config = dict(
    positions='rope',
    rope_fraction=1.0,
    init='trunc',
    init_std_qkv=0.0434,
    init_std_down=0.00486,
    lr=0.0127,
    beta1=0.9,
    warmup_steps=200,
    schedule='wsd',
    final_lr_fraction=0.0,
    batch_tokens=32768,
    doc_mask=True,
    train_tokens=141800000,
)
Each number is 500 + 40 x the weight over its row's rms, rounded and kept within 0 to 999. Layers, rows and columns count from 0. Numbers have three digits each. The size before them is the row's rms in percent of the matrix's.

# layer 2 attention query, 128x96, rms 0.106, rows 0-63, columns 48-95
096:531471510508454528556577538494458554521501464450463546502488505481536511508441508560599450492475467466460497513497441452463413513456554439548547
078:501507422526519454517480503466470503483415505543540518560455496488467512488508500503550573469505566467554521441521497525483467520520533456452539
096:493523408556431500557493524481568505513536514537447474452536580516492501453499524445457579461501531535457484521446483450488555511517529524499437
098:496439459477542478526560539465520486517526471553413514485457503488452531511510544589493458541500563447575524446538464532519531465549442435507532
094:440464508422495530562438509469559473536521559544504434516429497503548567460490517495450468466504583528530401451533490520458514541559501505472491
097:579495474507513558545539478474505499491527534465499477485477513489476469569536511510497500410517550545469552494497547495454478469489546478526530
102:484449453472474515501505514418527424505487565543494495475507498454497468577512487490480560446549468575501464473476525478500527547521469514530438
089:542450503563486504532520531534464503527507437483477549508469556501438440430464487524486478485568531554464432528493538466523490540592447555486473
096:536600489470515494568431431546501563539499546494465512455541509519481509489533432519505492464508418448434427513434536582480449501494496590492457
099:549536475507549554518622450448533449505525438536472500547524452476452496472485534539470477471536494495453548500511506535486474436519480468533526
101:503479533461472468508504569576484553449476498462589543503429561575436470521539453522467533488558523477554509499474521558522443458460461475436432
110:471530461448543501459525414549538595462431491504475569513487486488479513514515543530507543506564560497482587530458496470555445421528445573521542
098:532468552500471488462498558540537458482586478508517569573478455439496528541572506512588483503493460492533567506530545536483531506511540463514534
106:532505555543415435523468444554523528508573514541443444551447551521531554427519520505453486495479456452435475489428484520521568516496517528482467
104:477478551449507517555480495466541511541492476462563535541498452524468555529506514473513504495541570542450576527523543584443445457579492510498460
110:460550505477519442462538393492543462489473550520559499490569526497470544520492510460512420474506466502464522545519513541515436492472494548544527
106:516555564542487560528438485505448529559535501537434480441508506513503494498477501488508463502533603459432461510492494485382506465515500522474458
101:481543412449526576565467541520494518474395485500482425438490461431521473453465501435460524534486524532499539455505538554478484492524572529496481
121:476521568520423516556381490504510559496521496507509455445544555530516537472528386456447503527486438513478441487485484432507494474476531521483447
099:539451556539472484497512477496497504430542472462469537461500498473459605508455429388537515560492509493498555491456545495538492444480509490435570
100:532529442528467440507493515473565521504487466495484552561510502462551488461506505544510472486603534445563464503516526485485538525587484539543497
107:528491497455569541490526534542485488575439445551483505481462455453464480513421515475543510482505443511463593525488438550500485491513504533510484
095:477545525472520469539499473589544441477403478529443513461493536475541458507516532479513470438516438541493422582497464486496500571575442483469496
111:552481448505484509581538569448505466356553482483457550456537480520448533461450468500490474554480523414477506482528575479507512568514431484479487
104:507474508419512490501452494488491512432513419462518475433594488519497511436526449535464538503510473527504554430489529505479524500523582469554522
089:554486554460518475449410501418515505522553485544488480457500495577505474489492465467496495539556522548415428479461453458429527538548460541489491
108:445532493517488406502558516565571425472522608467507505520511494458470440547517516544551574511409499561542547496540455592581507549494528507517513
098:446609487477474483571511473488489416492534486490417436464549504524485476633496527539487447483528519514539514467549494521514464551445479530458546
085:519528482525474488511528530517533409443470522512475540475485531468524458496453526505540564491546550541540472554565554460516481541429531422475519
098:450505464536522486481468528543411543460562480526479519495497508457524430472435549488496565438479500597505509442582452500504426529501495584525517
103:463470519498563441503496501512534490528478480451510475505454535523453565555482511522498537577476464584459527475532470538487475538574463513557556
101:552546524522530490519493518532474525547550469440468530576636518503518478577497480569471465550536465513542478484457480516542490485503534524535467
083:479525551487539504456515452479498482430583418508514564493491492553429481490582579556489444580461505492523575447500472495542482434484526459516534
101:561545499477534551485585512515525433494480509500485456479542503505446502583527449497562457568505519527530549473463506523505465471550481518513500
088:492459476602551555558504462509502470551520422453538477564588580491525506551476532566491491449466525542474515488522468500471493493485536482590462
082:545610451470418475444431470562543525393477469465521592437487500483490487490521514490455549421510451530476512513470549501518468488524517535485484
088:492542475469505472535493525443459576516598572504502497564467443544437527534462505485509505477416546545489512471543443528477505523541468435541464
104:512536529562491501559484419522473504563531456442493538402564508520569515457543495506514556483444491502488493516418531510490437521526558553582456
080:443470497502549468487505501376564496511433489523427514503541458454494516516515546511543490461509584493459497527499531496517488539460543484543587
101:469524533422502415523495462533572525463469552431517505510460479426486478498484492551474450468529526511455493458518469479474464542459431468495457
093:524526504479412525463522537529481508518435508460483446539550559583539454478485442485550446521524490527570504459506536533508525535454540492458492
086:587477480471492526536427524507586508498467491445541498549401562512455439511602490449477524476468511483501476497508525485503498499462485482535567
098:484462503540534513600535529513587468508582457512470456514482552552504543460520526531478476417500422510479491444480543530451524445474526533489511
099:487434501526499495485580524530536501508506562534447465459493440493561478517515408570504502505524518463537482433465484438489547436428517504482432
092:495417533428501537460516483463555494475470506504480501523412487531495559514501525509455474501535549435461538506566493600500499514531499504520534
105:512536491529491562475569522525543524506521419484468497526463493489513534543548487533522488492562543480505525522513503636562461497442478466533525
094:527498430477524466497465517436422390529513524523503529559508448505466609552499527468488534559418540463448551481489465505511485464516489484570528
095:506508568529464503518512427622461466490535499470447507456490483454505476451466486491460483498587533530542487533432497453490516489506465523467468
096:508532480478468488488428519544465434530476533465419565450459463503465527382554493450479533519551507424529531574503489461498454511524488503476482
095:488506503529475535544520466522488578525454481483462522559537536479489466472544533548475475429505543538570578523486412542464572456551541445543475
099:465557487518448568522446538468533565482512487513468495473492528533539464547536443495459564488481489556466476459524519473492530534469536583573435
107:547393506457452541526533560497454442538510452502492457559548430495463515452500512551497487512459515487519427476445517504531439476479409504498507
114:465555591486498462521418503521520518517534508545449480410510494448512512497490468460523491470483527553525504471484484423532491540438478519458422
107:562514516520417505493532478551537486466485573509535506481517520514510430497394564500524483541517434488466481446456475460463467558510515518524422
112:531458547531508475496518502493489522467519466584539442637515518535468517457554529507510545554564522477552443470565472534481546548520512587468459
098:448537430471511499467465447482536464437535504399510474498471445503587508540530533475493512517497494547463476516501539451456440529484540483529413
097:550504472486541480473587485480495513470439473479489489500505469518514566443496508520516536506539473559469491471497489476489411513450568482478521
095:387509425605534499559511514464464493524567510547500494470475444431467490531473493466540530437467429516478489544449466531548452478481579516498499
097:516521511474412478430463558583438443540454477557520507536499458534549582560477461457554459531520505486448488508534489545538555508512540466540503
095:509572492574520531502579583477496549537478483441497450484437520517474527558541512482464400545509556464469486497481457467485447528452521523479468
099:409489527494510528558562414450517540491492538476533546557461506564519523484526503484505512571535560496470511477446488514531483456567515497480543
101:467582440585494444512503508482456539550459522438530496441559441575469505422542462511562477514557493481468507555552588482527537476433516537538507
104:524566510483419497479492475547508572560469452516489499547511466564489433458582465483475475562512468517463485466446519512559479525542459468458495
098:536483516523512482521397491446479522450545460473536578475457588490484558494584466582511447554418493513512491520471517471549447441519461501562498
# layer 2 attention key, 128x96, rms 0.107, rows 0-63, columns 48-95
088:449412498510545524514514473481532496493467520491514490511490475426500544518442426436500558550506587533434451466481508490460522543469437553544476
071:552446520486453496444522542603472473514544518522480557506537508525511554450509521455477490459488492537507500529563468510575515519456513397504509
104:431522545501485474528504550501492522504527512484492533455491460668513440516585457492525512517473449453536518474549556544540559480504494523478546
101:481462478501475489536524536548537504552451566479472503541493556444493505531528495523470539472514568482498516548487528440495481498456440533468512
092:491561547598437456489492522515464526513450455490503491450447519532504572434555509559471469496493534449507508518586493407521596480500544541451558
112:406488501452535509556474518506466510521416525571518507528432444478481563503536534457533492509563457491452556459567438510514557498565486525478525
110:566525446571469450512525523544487486425552485488543437459473526591480536449492518526514478516534541501545503473549494550478546529490553470523485
092:437555549514475513505490490434503459429504540508493504512561525495483498573527468441493511540433438558490471475528555508494585507505537553513512
096:453544594432506514490465533494435482446482506538563505485485492518515498538511439529535494469483417525505505500541531466494509454530545477579541
101:532381503497484537504589541512439491472526575462536531530453527471504541518536467529541510502546524480491514509444454529529495419465410492431447
104:528582570493492472505526522551567514485485552503607552471483539480511501519491469484492512558431451528519481552546519491482564571530436458438486
103:538575477479468513466529534494511428490534438573566513551570467478491511573431558492586536493549476485486485459460471547441472500456503620461562
100:533501508497472518460560484511479512548502523458505546556452427435467450492496529555487544510524537511502532533468453566497469518481448423498444
100:407508494445459575589488472556491505478527475501485484523479504489465416534529623502497493466467521519450453525561529473540512554488515483500486
107:518546492498529533563531534555472500447443527479474547482475512482473421503430572515535563482446551579538550486497567529439516451545525531439462
108:474532522556477449508436455427493460510545459496587416524481505487539540479532470534475448537544509480475452490508534469458489491475508532510534
103:431523568525449455476442520461411480471436503544438491482555496504525483528526476428520482482462508479471449468504508419511427426587552511432487
099:560437513534453526460564453482505540467454539483560523484482525428544567481490494445496473525511487511461529414427470465435509493507555464481460
120:443538535476484468528394472507503572480459481509507463427541526569562521460519444533479478539510497474516463488498515436547513502506508511555511
093:505511539496446508592510472519502470528526507460473538559500460450524517501513486594474555492556460503483461489509365537532498491529446591482467
141:521583562513528455474426449484496469481482463530462416423537562558514546460460489495508442456512472543482485474533524477511507504473552481547499
108:482492489416485488407493485518478551443553545565440509491537513562480460469519495493495476525462395520463438435461498477454567518548596486520530
102:565411503478497483492537520460515486524573497526501493556438472528522540515508461487542467496453606487513557552462472509436520550540512449536481
112:521526520502515540530481506534437506538560522526456488441477499495635490476510479549402588528475455462498533486525496508478517502462482520531543
104:481518516468487485515523529518475542564471496512540581530456515461528484476509485487527576445502484505470542540440487531429435455545497467465505
094:476494413485475437536452497439447490478470548457515510487422487528467436538515513516534541518463518500501560511448500567439483485419461484535501
102:540481486525466484548386547499534523491479516535535435452563461507464491440485516539466522445499482475449494502557517488470523558537500507514534
098:555513463487452455489535530525548472543523506579536505501527525505528568428524566531439530470406501456450427507436512467457456480509494543539484
088:487494494492505389503508545506482510547525426474462506529432473536485557454500456474459499496472498494468537500558452471420495479430479504520456
095:554494518470518506499523509547544549546465483540482553475492479557488459445530457466490472464540536448475498534534537474462534525436531508445491
102:556535473507493465514472563498451534526493482538412475511513486459495371556552481526508490486529515400501475527499509454465480574531528540419527
101:449429445444484502474551479415504531460494542595529526446476487447455567507445448541556555524492486464446501556521544507493433501513552513501431
084:537469480482507453555546466515489474516435577501489542528471542418531530537554534499480558442508500432441492549451512467512431510515484479525481
099:490445483470487497475543511494467441504480499475625570570459533435511480489558522514504580487499485539460500522528487511461386436503467504516473
081:448448451447523517532489519472535491495487535510428445468463471499502519552511480487453508520560543505520525509513548418510501518463476531577492
083:529504506517471519475519500516452472490464461521463570556509560538494501461529414504513408511537451492492508430535439547506545583517491447473521
080:468517465483482477518506427535556494536537488543531512456492456484579491476552514478525470576555515527500517487522495494529421505424549516446530
098:464497532508464496493436574457464517511447502560450579481557471539454429571473491459541496517522404512498452480566492523561492474500577465491531
093:573444492512448458473480492455487454509600486463514537530505455481457526485455520496513504440593453547396515547540479495508487433440471497490567
106:499456600549495507516471442441524507502495497507471471491548499515524505466467513481494500526540487524480452422461538467510557499500511487511528
092:496502466488523553505574416478458512562446517559546451507493448457516454523511473512439600431481510531448490511516437545435492481474400508518480
102:454445540457463417556472497501535544506458473519499524514463460511509541509536432466432456483523490430554483415542482441509539503545473468496511
102:459456482457499511532493544613513523562477512512517528449504491442453517525530504477484482447537558465537583520633412537526491466476491479480479
106:499521557537513467552524483547518536465516488491479468503500563592486533525565521481512521509486560475486472498496564510561562478532439533483476
095:505561485448456435510452495461539466501546447503528527506472523558536506543470557503500494533528579471552463403469524481506554436500528522486513
113:527498413455491462479544542537521502505481554567573483548489491437512453451514543496544529535482528486519540484492493537460549517529453475499383
088:456534416520433559495478446483400481568464541566501446543470445445499506505497485512485474529470482480544488538521440439441472572518549543546447
098:470514474570536505517484482519459517481554474524575553497505520480487532455488498443552516486509564408419484471531547520428498529482478581458510
107:535473523530437489483604502467485443539486493504542551550516430495523480451538546521517499573455508515547502541528472539480448505511496473426513
103:434551490528416482542515522517567404383472484519521486507452502475505440482556556427495468479485543493490556520486481545553444528511503443436516
142:583463471464525505510593547552500410563550525470508515567480477425473544503523491530517500449537522508496559505442448557511516463485469567468457
102:438511487493512470519477544574561517489505489472503488439514525513563557471500488523539584524521542476487506526558450460514530536612588502522562
091:541601475525499471492514499488575535538501440558510473594453479446414474465523541522479554540483493526513569510474445521477494498462474454515487
112:470489428505506514462570493469456430475516614539445500504445483430537558565460596505495483447485514455565500491555500542509494548485430492473478
103:474543472504532462445546557492495474442522465496450470471506462509530548484536501439537528490514523549580454496539524507504465447532551500527511
091:481447503524425520512509512466491505552554501433497544516421483519458537486548381493462496426521500539536495522491550490505530567516559498473421
097:420467530547429461521533515514425582598480516467530524501520481561485478448457517519497427517484541477462500511475475496495551538560521508504489
094:527470565495495526516540503489512534421446492498478563601489485508502518484560505469468510427496427520437540580479523491532470550549516566539511
095:422479475495493474483505486433442502480451526524452454475508500527530462494472491530530449470529526566495444448507486568493524475414581492502492
101:441429479476480519461538490472524474536492441534488462474478488476494491482489510491457555441562454446466446490475602516569556482555511549454486
098:491566593484492507559530449543610441463536509524512486430535519567512488509545486470520509506502513430401484501447496497513496489474533537434482
100:565480545492460450536501477503555542480423442478529494503477519514439474514515503527479439469487401522517518427475482592447479507471507501490504
101:458479448540506429510518507436552493427517570455545476495544497436519480526479446502523523401512547476471538466482441470506521475492570442476504
090:517451476515524574551501447551518509493482568550494583551521506459519497497518438514523418476516442524455487546509577497445517497459514461550481
# layer 2 attention value, 128x96, rms 0.0986, rows 0-1, columns 48-95
097:508501542470541503552557441471493536552533547550471439419468484534457498501421463447511518472392484468568439458508539481487448451507529445541466
110:504515476618538523442546476542471529471472486475478499510401465525457529526443511433492543510511533455575432503546516490578503477560546547499561
# layer 2 attention output (transposed), 128x96, rms 0.104, rows 0-1, columns 48-95
098:518465521473532420583494458478460524550517495526509552504426500432463565562538535477478531457537494475501492480537532474507482470549507469551522
102:499526490526504427556548482468510526498495516518459447486456500449455524476488518479544512489490475499473594503494534572503439531483487518439511